Weights of a small GPT-style language model, trained from scratch on English Wikipedia.
Training: 91M tokens, 11088 steps.
Each number is 128 + 32 x the weight over its row's rms, rounded and kept within 0 to 255. Layers, rows and columns count from 0. Numbers have three digits each. The size before them is the row's rms in percent of the matrix's.

# layer 7 MLP up, 256x64, rms 0.136, rows 182-231, columns 0-63
104:169114114036105140138125150165131102154151146120137144169109162156160087138107122127103133129127091129220111078127175172106150097035116137117141159101156115081167151145143113092128123176107083
107:169130126133156125148118194106123136104094174158183137142206144086133092142144113122142157180095156107100182107085113169127031145132165145145086155094111118114122160117200130126145122095169119
087:121142141131061154098118133106133184179093091178111140172161067136142172126133156152145111132102118245131098114126130094165075109154106202134072108164112119125123119110101131155118140156141144
098:078123144132092147100118144114138122155053100136135118088090157116065077069154130095106121114150127071137062122085091080119113132117135122062142119084107061126096137138113135180122172075132098
096:134140135101054130148167134182110163118093103134110084137118181189136101139087142104116100122066104099072081101142113117158183086178145170088072084111115093105175128156144108116147169153121121
096:137104175097138140112120139136125093124148138098099115169093089160120075111081080125097114193140078139174135133171124139123089097104145105128101159080087101159138148131058065157066158151120059
113:100075117144068063116136124101094107149150149091094129056144141155179086107129069092086155151096115130159111062103117189166103126177104137098061103150156140130153144133128094124107093128109106
096:174126191101129147123135122133083131106142119162127166137098094170120066158110098113072086145133100160128144129108181137116151129166075066074156144177138106101137171045097144177117178126103127
100:111139153124071123093150137137151053105140111122115096144126133125100176158139156126126099176129166144191221147117121161154054126119189150137116080174124153075181162134118116173152150117154113
106:196187209122118121141163149142149152094138099117122150155148114219159150154112101116087105070116146095152127070099124131125139128087175103151074118116080171168107151120087147137132111096136089
092:103105122167074164108101226104115123140142162070164153096138134179138107122108076076178180106098152226125126138117128091167119159127115116083099132126092146141121121138120077133146127105111122
131:100125143200125118144094104175061116123160100139095144116167065111160109101117117130090070095080093167155123120171098153138135094138164155155075152119049074079169131110115138123118117099142099
092:132112147094087149089143133084102152105169108161121132157167135132127125123131049112121181150136126191143066109112147118174124117128171165134124127104190121098122140166133059128195070129050121
100:061208154148112147138137093129149100112107115145167146139091102100168138114115122103192048116063142170154093124143137105110137128139125148186086120096092140088069168138145114123130094132062109
086:135150166190167113102172213121114184143102146108151134120154157166147125159140166123128117120084114189149129126127080152141152116129134093146086153088122126162072136171105160116197084132201153
080:112123202176120191153134117130124173119207180145170154157144155203121122155102086112165157137153123144112146166106138179141083146088077123136144162109121173083152131133125130197153128112148114
093:088092104122106082137106123069124155199121132101103084079140034098110131103118132146141115074156114078154122186084135122122130122112155121154089125063118071138155148168122117085148148092165106
096:138149128090129140148156201106158071149118089111135119061137091181105098106185104118153098109095143132072101120119116152106122132133216158112133122143193152147148173135143112115114134151139038
100:124198160138112152113049148117061198072130152098168116135188161122079135162086128132136107107128123130160106130064144079125144169160140119164102112080097097130093150121107135177158120153137106
096:129125136136122154186104184088139080106111117157090068107189107134114096195112138117102161132114184079110143085153183086164126125097168187112137085110134087135139123115139139158146184077152159
103:112102132154120168112212093134133139084154114146096114112155078106175157157111163094080169123056171132125160110061120121157162101179112114139142173177148095128121155120083125160164138164182117
090:161130137157088189121099136146141121150175100071177087165081102109137130144124125163106122090117087167146149123163147086173170124129109171174160131163158211156171121194145161115154155134164097
091:137180175140121066106111089089146139107126131164126114181150086150169098184102097108105126197113111158102164167095093090120166057162155103095102092154165126110147141151111134152151076168142087
085:092103175150134165122108197122154164095134117103187120151132172121123104093049059127077180114112131138171100076102148108124091164124121132146068176165116129096126120093113185135162125164128121
103:134181124150146135078079114075076152137096156056122099119101137113165100137141114148099125110142062129084118116104170107126099166161114097173086132123088088071181125167102098181155135085118086
094:141146165092108130131150136100044144139159166131167123166112149157138138152093132067151066106103142059195134120180148125064115153104106145114108106117212127125104171115142145085155127096128095
111:114169141146042116125118107146100144119146158154119056138149091131133082148157084068110068118183136101168087101114114120166072134122102178063123103144121125125132199118123145139145170177110134
103:141107084136138132178103062128094112189126125143158151125155191143137089112103125136155147178148162178183121121199164142164055140136120169117089095154141164116123196134187134112138148126128157
094:150097135147145156154069043119130147097089134140101123106160129150116138118133110146168179163131146178154163131107108008130080125081131146141077123185167141104131135167135176123149113117158134
082:120119095064196158186086123129125149141080135089105120102107162112171160149113175120097129133038135136095100137103131168129114122150142197103123129103161126118143151189177104093186129104145166
102:169162170146106132085113104152138159122137162145153108102123084196196171117120137110079118130088155129102191119107123113182105179100164063145111084189138127120106165154126078132126193130105118
101:095169182087139077120117084118038130148175102126131174142152136148117127090101110145136130155095149092111134132101149118110175088159113162111168168097115087192089131129120088175204125141132084
102:140165143156117106111122147134103138149121155125171099087146101154128055185147120065152078222071119123143153118111127132129135136135155110187146147064082164091163137114076114107097158081150103
117:101125103138096136122125155202089078104049073058068155134130101129080077066117146129131081098127124155103154125123095165132116133156151081143088143090126102133158092106130126155142080135161098
109:150118179127115141096118149124076096128164112153163087112130134153158136115054089131121210137105160073110112120141116101071167055085151101172174100111186130120121132163088094172146136096139128
106:154067110122122152125105127140090116144136067081123172157127125086152109081105113130184132190134104161151152118112134127167036066133188115148110145152113083100103157099112122130109164194171112
112:134087151189143141145102115144096109198131173159127131087090102148133121128050087137110107140171193156109116144112128097197174125153162144107157175187123168142109148091124139094117060131103124
095:163153124110072124183097084121115141206089105164097151151128130112105129061149115052110086165143123148143118137104122100133118129119163190134110128135174118151199147136119182163104128116095199
089:129121122092185121147089105162093074121096157132053105056142084130084137116168127141118120122152134188124093066152145102146142080063112150118125154075160102139114159144107124092181148074119116
102:113068121105097161095192120125106125144123137118073125104068088081098122095104124112101170130125133107146083125117156097059095142092159136101032161127171068109129134176131112124116178110159131
089:118114149031105189134130176138185130148117186142073155154124172172136181119147167147116128135167171135132121120083136162155090148106125113178155159142126076132174143164136124140132141081192111
117:200118157169157142151105082148129103113098148096120098167098154195136136104147090148179137119120166146106153166141075074083125110096222125109109119116097148091131161142090162112184151129169136
093:124160149085103111105095198154102097109110186209145123114147095154132115113118163120121090173072064041122122121130145110137140151085125130140169137174121125065140162086088116140141145125148167
108:116101134143151123103166147099087057105147071136076102097121067129119110057087145122077130098119151138128105131081090133042119166092130129110109134108095146170129131139099086135110089064109085
077:129108105112141133071101128131139108111175119106125124075129073114123090224132161109162166137084192147125063128141130100107136097152160178092144142077154095115109086105197111168137084102117133
106:162143099168168175126096085125096135146113102063112135165133099147076096079057090140116121073086103135125122113121118150133119139094126087059071183128096066119129091130120155111085159093127099
085:162085152139081140147117131176103087174187084131153103130139112147082177171111062055183151090140098150095147120099118092148103126076095178143117138140117118131193155096106100108131105118096151
107:193158107147072171167151128171129096131122083124127142118128134118158077115159072207057109143129160086128183126112085133153126091128124145145071160133139132139134156141135173154142104190129064
096:101147181107191139106140138070098145107110159138046185104143130150195147116117179096080167113096120107103142145108165164082163148146072090139118141124132174095093143131157119195146141118104124
091:082110152107102212157118122175135083104078157146128109102149126143090100138127074078142149146127113212182147089161076080104096135136120123131122122108162152147145164107113162176122162114171074
# layer 7 MLP down (transposed), 256x64, rms 0.106, rows 182-231, columns 0-63
101:104083147125126143129130110155109154155130149145118185097092114157113171141072119081116186185154166118134156088175101173075123071085098105187111112121138127168114179098093172079118094163104154
105:066136127136233083131165120167152076085120099156096143156152140180076148108137149131125139129111132120148171091124045149080103134149138100114140185128125158105174132081135106105124142170126094
078:125175087065118091114163155095147136174139164151117084098084189138093176095111177189129170149178158110144098162080148080125105157097144118110132117084161127140130136145166116113126131044132130
093:126115157123139091113129135151099199141156103120167135062187167109132105153159104058181125155096106082107145134142115100082120169180131141182161122124051161127110061138155115105109139154136164
121:133152098171084118143151159160181138132123175126087031109143140103130123079123144145178145150131174140113122189130119096151107111155096118127115106207176135149086155053133119069147131115101113
093:168086134150119118184140144128146132119116133113132112144062115084104147150119071169078085165139143049104187169148105153169129120138144104171150112147156170179128138082167069119140156134070172
102:120128155113122115102135134133165171103161169188135110088103131160123075086113148070197102146162146081104184120116103070119161130138127084204144098125084115101132081139136103097158196103122104
101:158113083132090092161113161129143110098127046168117149143070135094150124132135115170145182135111125152108102145159182204133089162100120176169089093144116111104091131142178077161141150113062126
099:070174171120161060120133116123147145186166122089100113097162156088106142153081139092119116101127084102138141116111139076150140151125159169114101133151180133179063100126119112170142144204085173
105:139131148128195160107121147161147172143082075124131150134137148124112144164086098092166116060143077100149190137138177130152108102121098052194140115121166154105053137092096098117125135165143141
092:104075097090200117114171036115069111135091170138135212110115165150169150074104134155156159125144128100116127149113130185137106136110190148130126155145122123127155108112116121176091125138082111
167:115102116197120173141144088150110182120166073116100168110216134096140029145146118119131075137112096195145134116196106143096166113138131120166142134124114114089124117147134124105142099099092125
101:121187082139096170121167152093134078139130116113175166178088104140132143142105153090088183130106085125098133101137191119185114098106088161140152075077187129164170128170109112098144152131124084
095:133116087111138102115100079168150184149108073178126164151228137134126122142103118138140193166084155141128182085087094124095121095109105139135135150141141107128180076187153095102151129110087122
081:098191071126089086113126124072155110143159190147117110067066159141106192105130106155096176120124201104141117135078113141132161150121147154090097181112167159124096141118125129106111171110154099
074:137102128120146149114069163103132080095148140116105095105137147168089141085108165155146148138152132135107155155101128099116162165057122112076149165173180126082171164064134132225150157107096112
089:138114133070099177132123145155138145045168108132064114123151195162139143117099144081141178162128115087132141183109123163092138084190097099144177087099165131114136120131099158121090115088112080
102:124114104154150140131144139202118165075123125112154197161111144094159155169141073151107099122129144151144159107127160107155163122175074124119152135157118086107108142047104113141102061103079056
097:116183143171122143120133122152117097119100089125197154123165139203175102098103151126193104099172105136147090123113160073130166139109145156114071106095073087094092116120157114126123179186092112
100:111155143167150138126134127107074141047115157194132122140093111086148115134141131139088118182102133151081140126117136027118138158127125069201177168134160161118124125111119120131169086085144165
095:095094161097110124128123171146094166160142137106115137156157075165065097135175161114102133130188102163126151132094113079154067168151124129156144166151146151059131161118039128131076162107138104
089:110124118125194102177217150128149135102111111147103154118142138116178172081083139124145139157073207061114106114072124143117085109163145094127101149131171082138120128094148155150187153126128117
102:098119112076091173131136086135157121121135071127110095092114172153113190145145109209123128065149107138157134116119146216138115120108164141142149171149158055127150148102100171118127065110127097
090:150140070138131140120176141166158108159044143051082117068152095087117161136087161171129161150119121093148158048154130173134147125129126104093119132123107138195165116117126092143148171144124109
097:085138187151103181104123130119137170106133108116163176091124146182151121148137061173151116158172136116131190127145056097129148082091068173071075119107128104130127181114152154117167125118132111
094:174080143154125136168141187109103192131169104129158134127172149131135139093183091135136115162109084092130115158119099157082086072120135066149155104143144119079176090083122190081110133105122171
110:119156157118068161179161130090127137173198099181149083152131127129144095139160137111049133097156105062129172132121109089157153118107090152097139139106127169061178140120179127142095143098102110
103:104143160132152164096149122145137112144069155133174133140163119094120147095089096166116150134146111177163158145088136103182078132136067093146131168098148089120148094106084188170096080081160055
101:106122077181154075153143141132166115151095154108092127159083092208155152080168095088109129071148134118126157134171140167151167126146152124129125128143051115126078079106107188117107171140149149
098:146158070129127092218188129116150154116073178129109183123099130098097106164188127107138135137139176108138137113175144058087129147170122134109171128117095118077128106128140091141126151090101073
106:131149180189081144085081108130168134136130088214141158181153088112148188099152105120138127142089117161099112133134109103151078118088186123176094098118118096149105126136115103105151098163097191
103:094145147130169093088155100123033142120189110084121118105146126145083123123168131109128120141106179092171115144090139123132102162179118109177188117089153107071137097105125149139142186138198161
106:137125138186149122129125153131094123187146064152126117134115128104116149054140065148097093072113136184120146116129086158117150135120091126151141115068137108169130114177183159164080050105170142
106:168090129133153144139118201168096189141108132132144171162105154099156156115170111079093114137118089134095118108124082132153137119160060177114158125150091103060114134120154178124137176113049163
102:207099101138105150135131135156047152133114131114125100131110152157147116135132097188147161101088169125142082145080066161093123101143188125079148155089149109153100116109120180124156141189119194
115:114113114139102168199141093100110133137058117126126115121149109118129160090124092187118153138184205165113097131127152097083140123104115124051106130130137111147112124143111201221144089128125158
124:187160145174113101108098072178110139102155148119136145089173134183098063123176166127166154144117109138165145185121138110045064149129123097140116103089100133176099117155129127080152108155130103
098:135169160120134113104121157142133117073140130179123110118135167149146126136112101093087113079158075065122147134085097120167154107166104097130174166077195156102186152145177121164104171117058162
096:070083123101121087135172029134117095145127153124111101133148136088143165101166155085139079178157144151134133104148120117126111135173114059181153132125168106121107096104140191205131136147116154
088:091135158145056076085117099156107156115136095161153134169162195102128117144141107112140071088091084125149133166134133174162194134090084155170156086096178106115114108172112157129097110130083150
076:117106137138069167118139136182054090103187110132136124154155144150136052121190116121160179204119165113116168111173164137092135109084095186136103100109093086132132137116125137136145148093145155
102:057099105143147133081135107131151131139092110208059125133094147147145073131141148147058153161185097099146129122137167105148139149098087123127129137127153188146183111089111175091154112134124063
099:099110160122169108103128147106137184097130059108106111161151150081145190097155117072133141158092192121160187098125164154085142101097126135114174146124114136088068108161096170125116142168075166
094:136156137086059083095108117159113147124130149142170163136171151139123146168170102113165132139068105117158098164151136070085156104121114132152169136177193080115110036098133133096125100103090099
092:095143078146132138189198119107099078155111154121145106157091125154063144047140056162130148117129103114115140138142094127132101121113114094162187169146098154135138170139099046113101161131104122
106:114179074154140149148118116181140148086147069109109122077164081089150142118153051115150144125144138176094119200113122108064144189117136120120200097137096114109135076123099127101117133165122148
083:146091081145173088134155148086152079217075128116128147081127149091129150135084079178138106131150154140112152150130143150157145197127114110108086145132210098156141122138118051142125157124148112
104:146094093104127094101118162080139171091116161159179167175098083107080162120101170066187123165118162185142097147123136169124098103118193102097146129133099108107134144117203128101106116090107143
096:131114165121157055100151144127039122129107105149102102141101134125104196129142158164101182110069164152188176099164162127119136156133150090168148136082099137151084166085095118152119156109090143
102:135157106146147087117121152130153148134080122098142155128141190129134134146147130066204112149118049075127138132195122112077100140087143157079156090170095117100085170142206131137141130149096144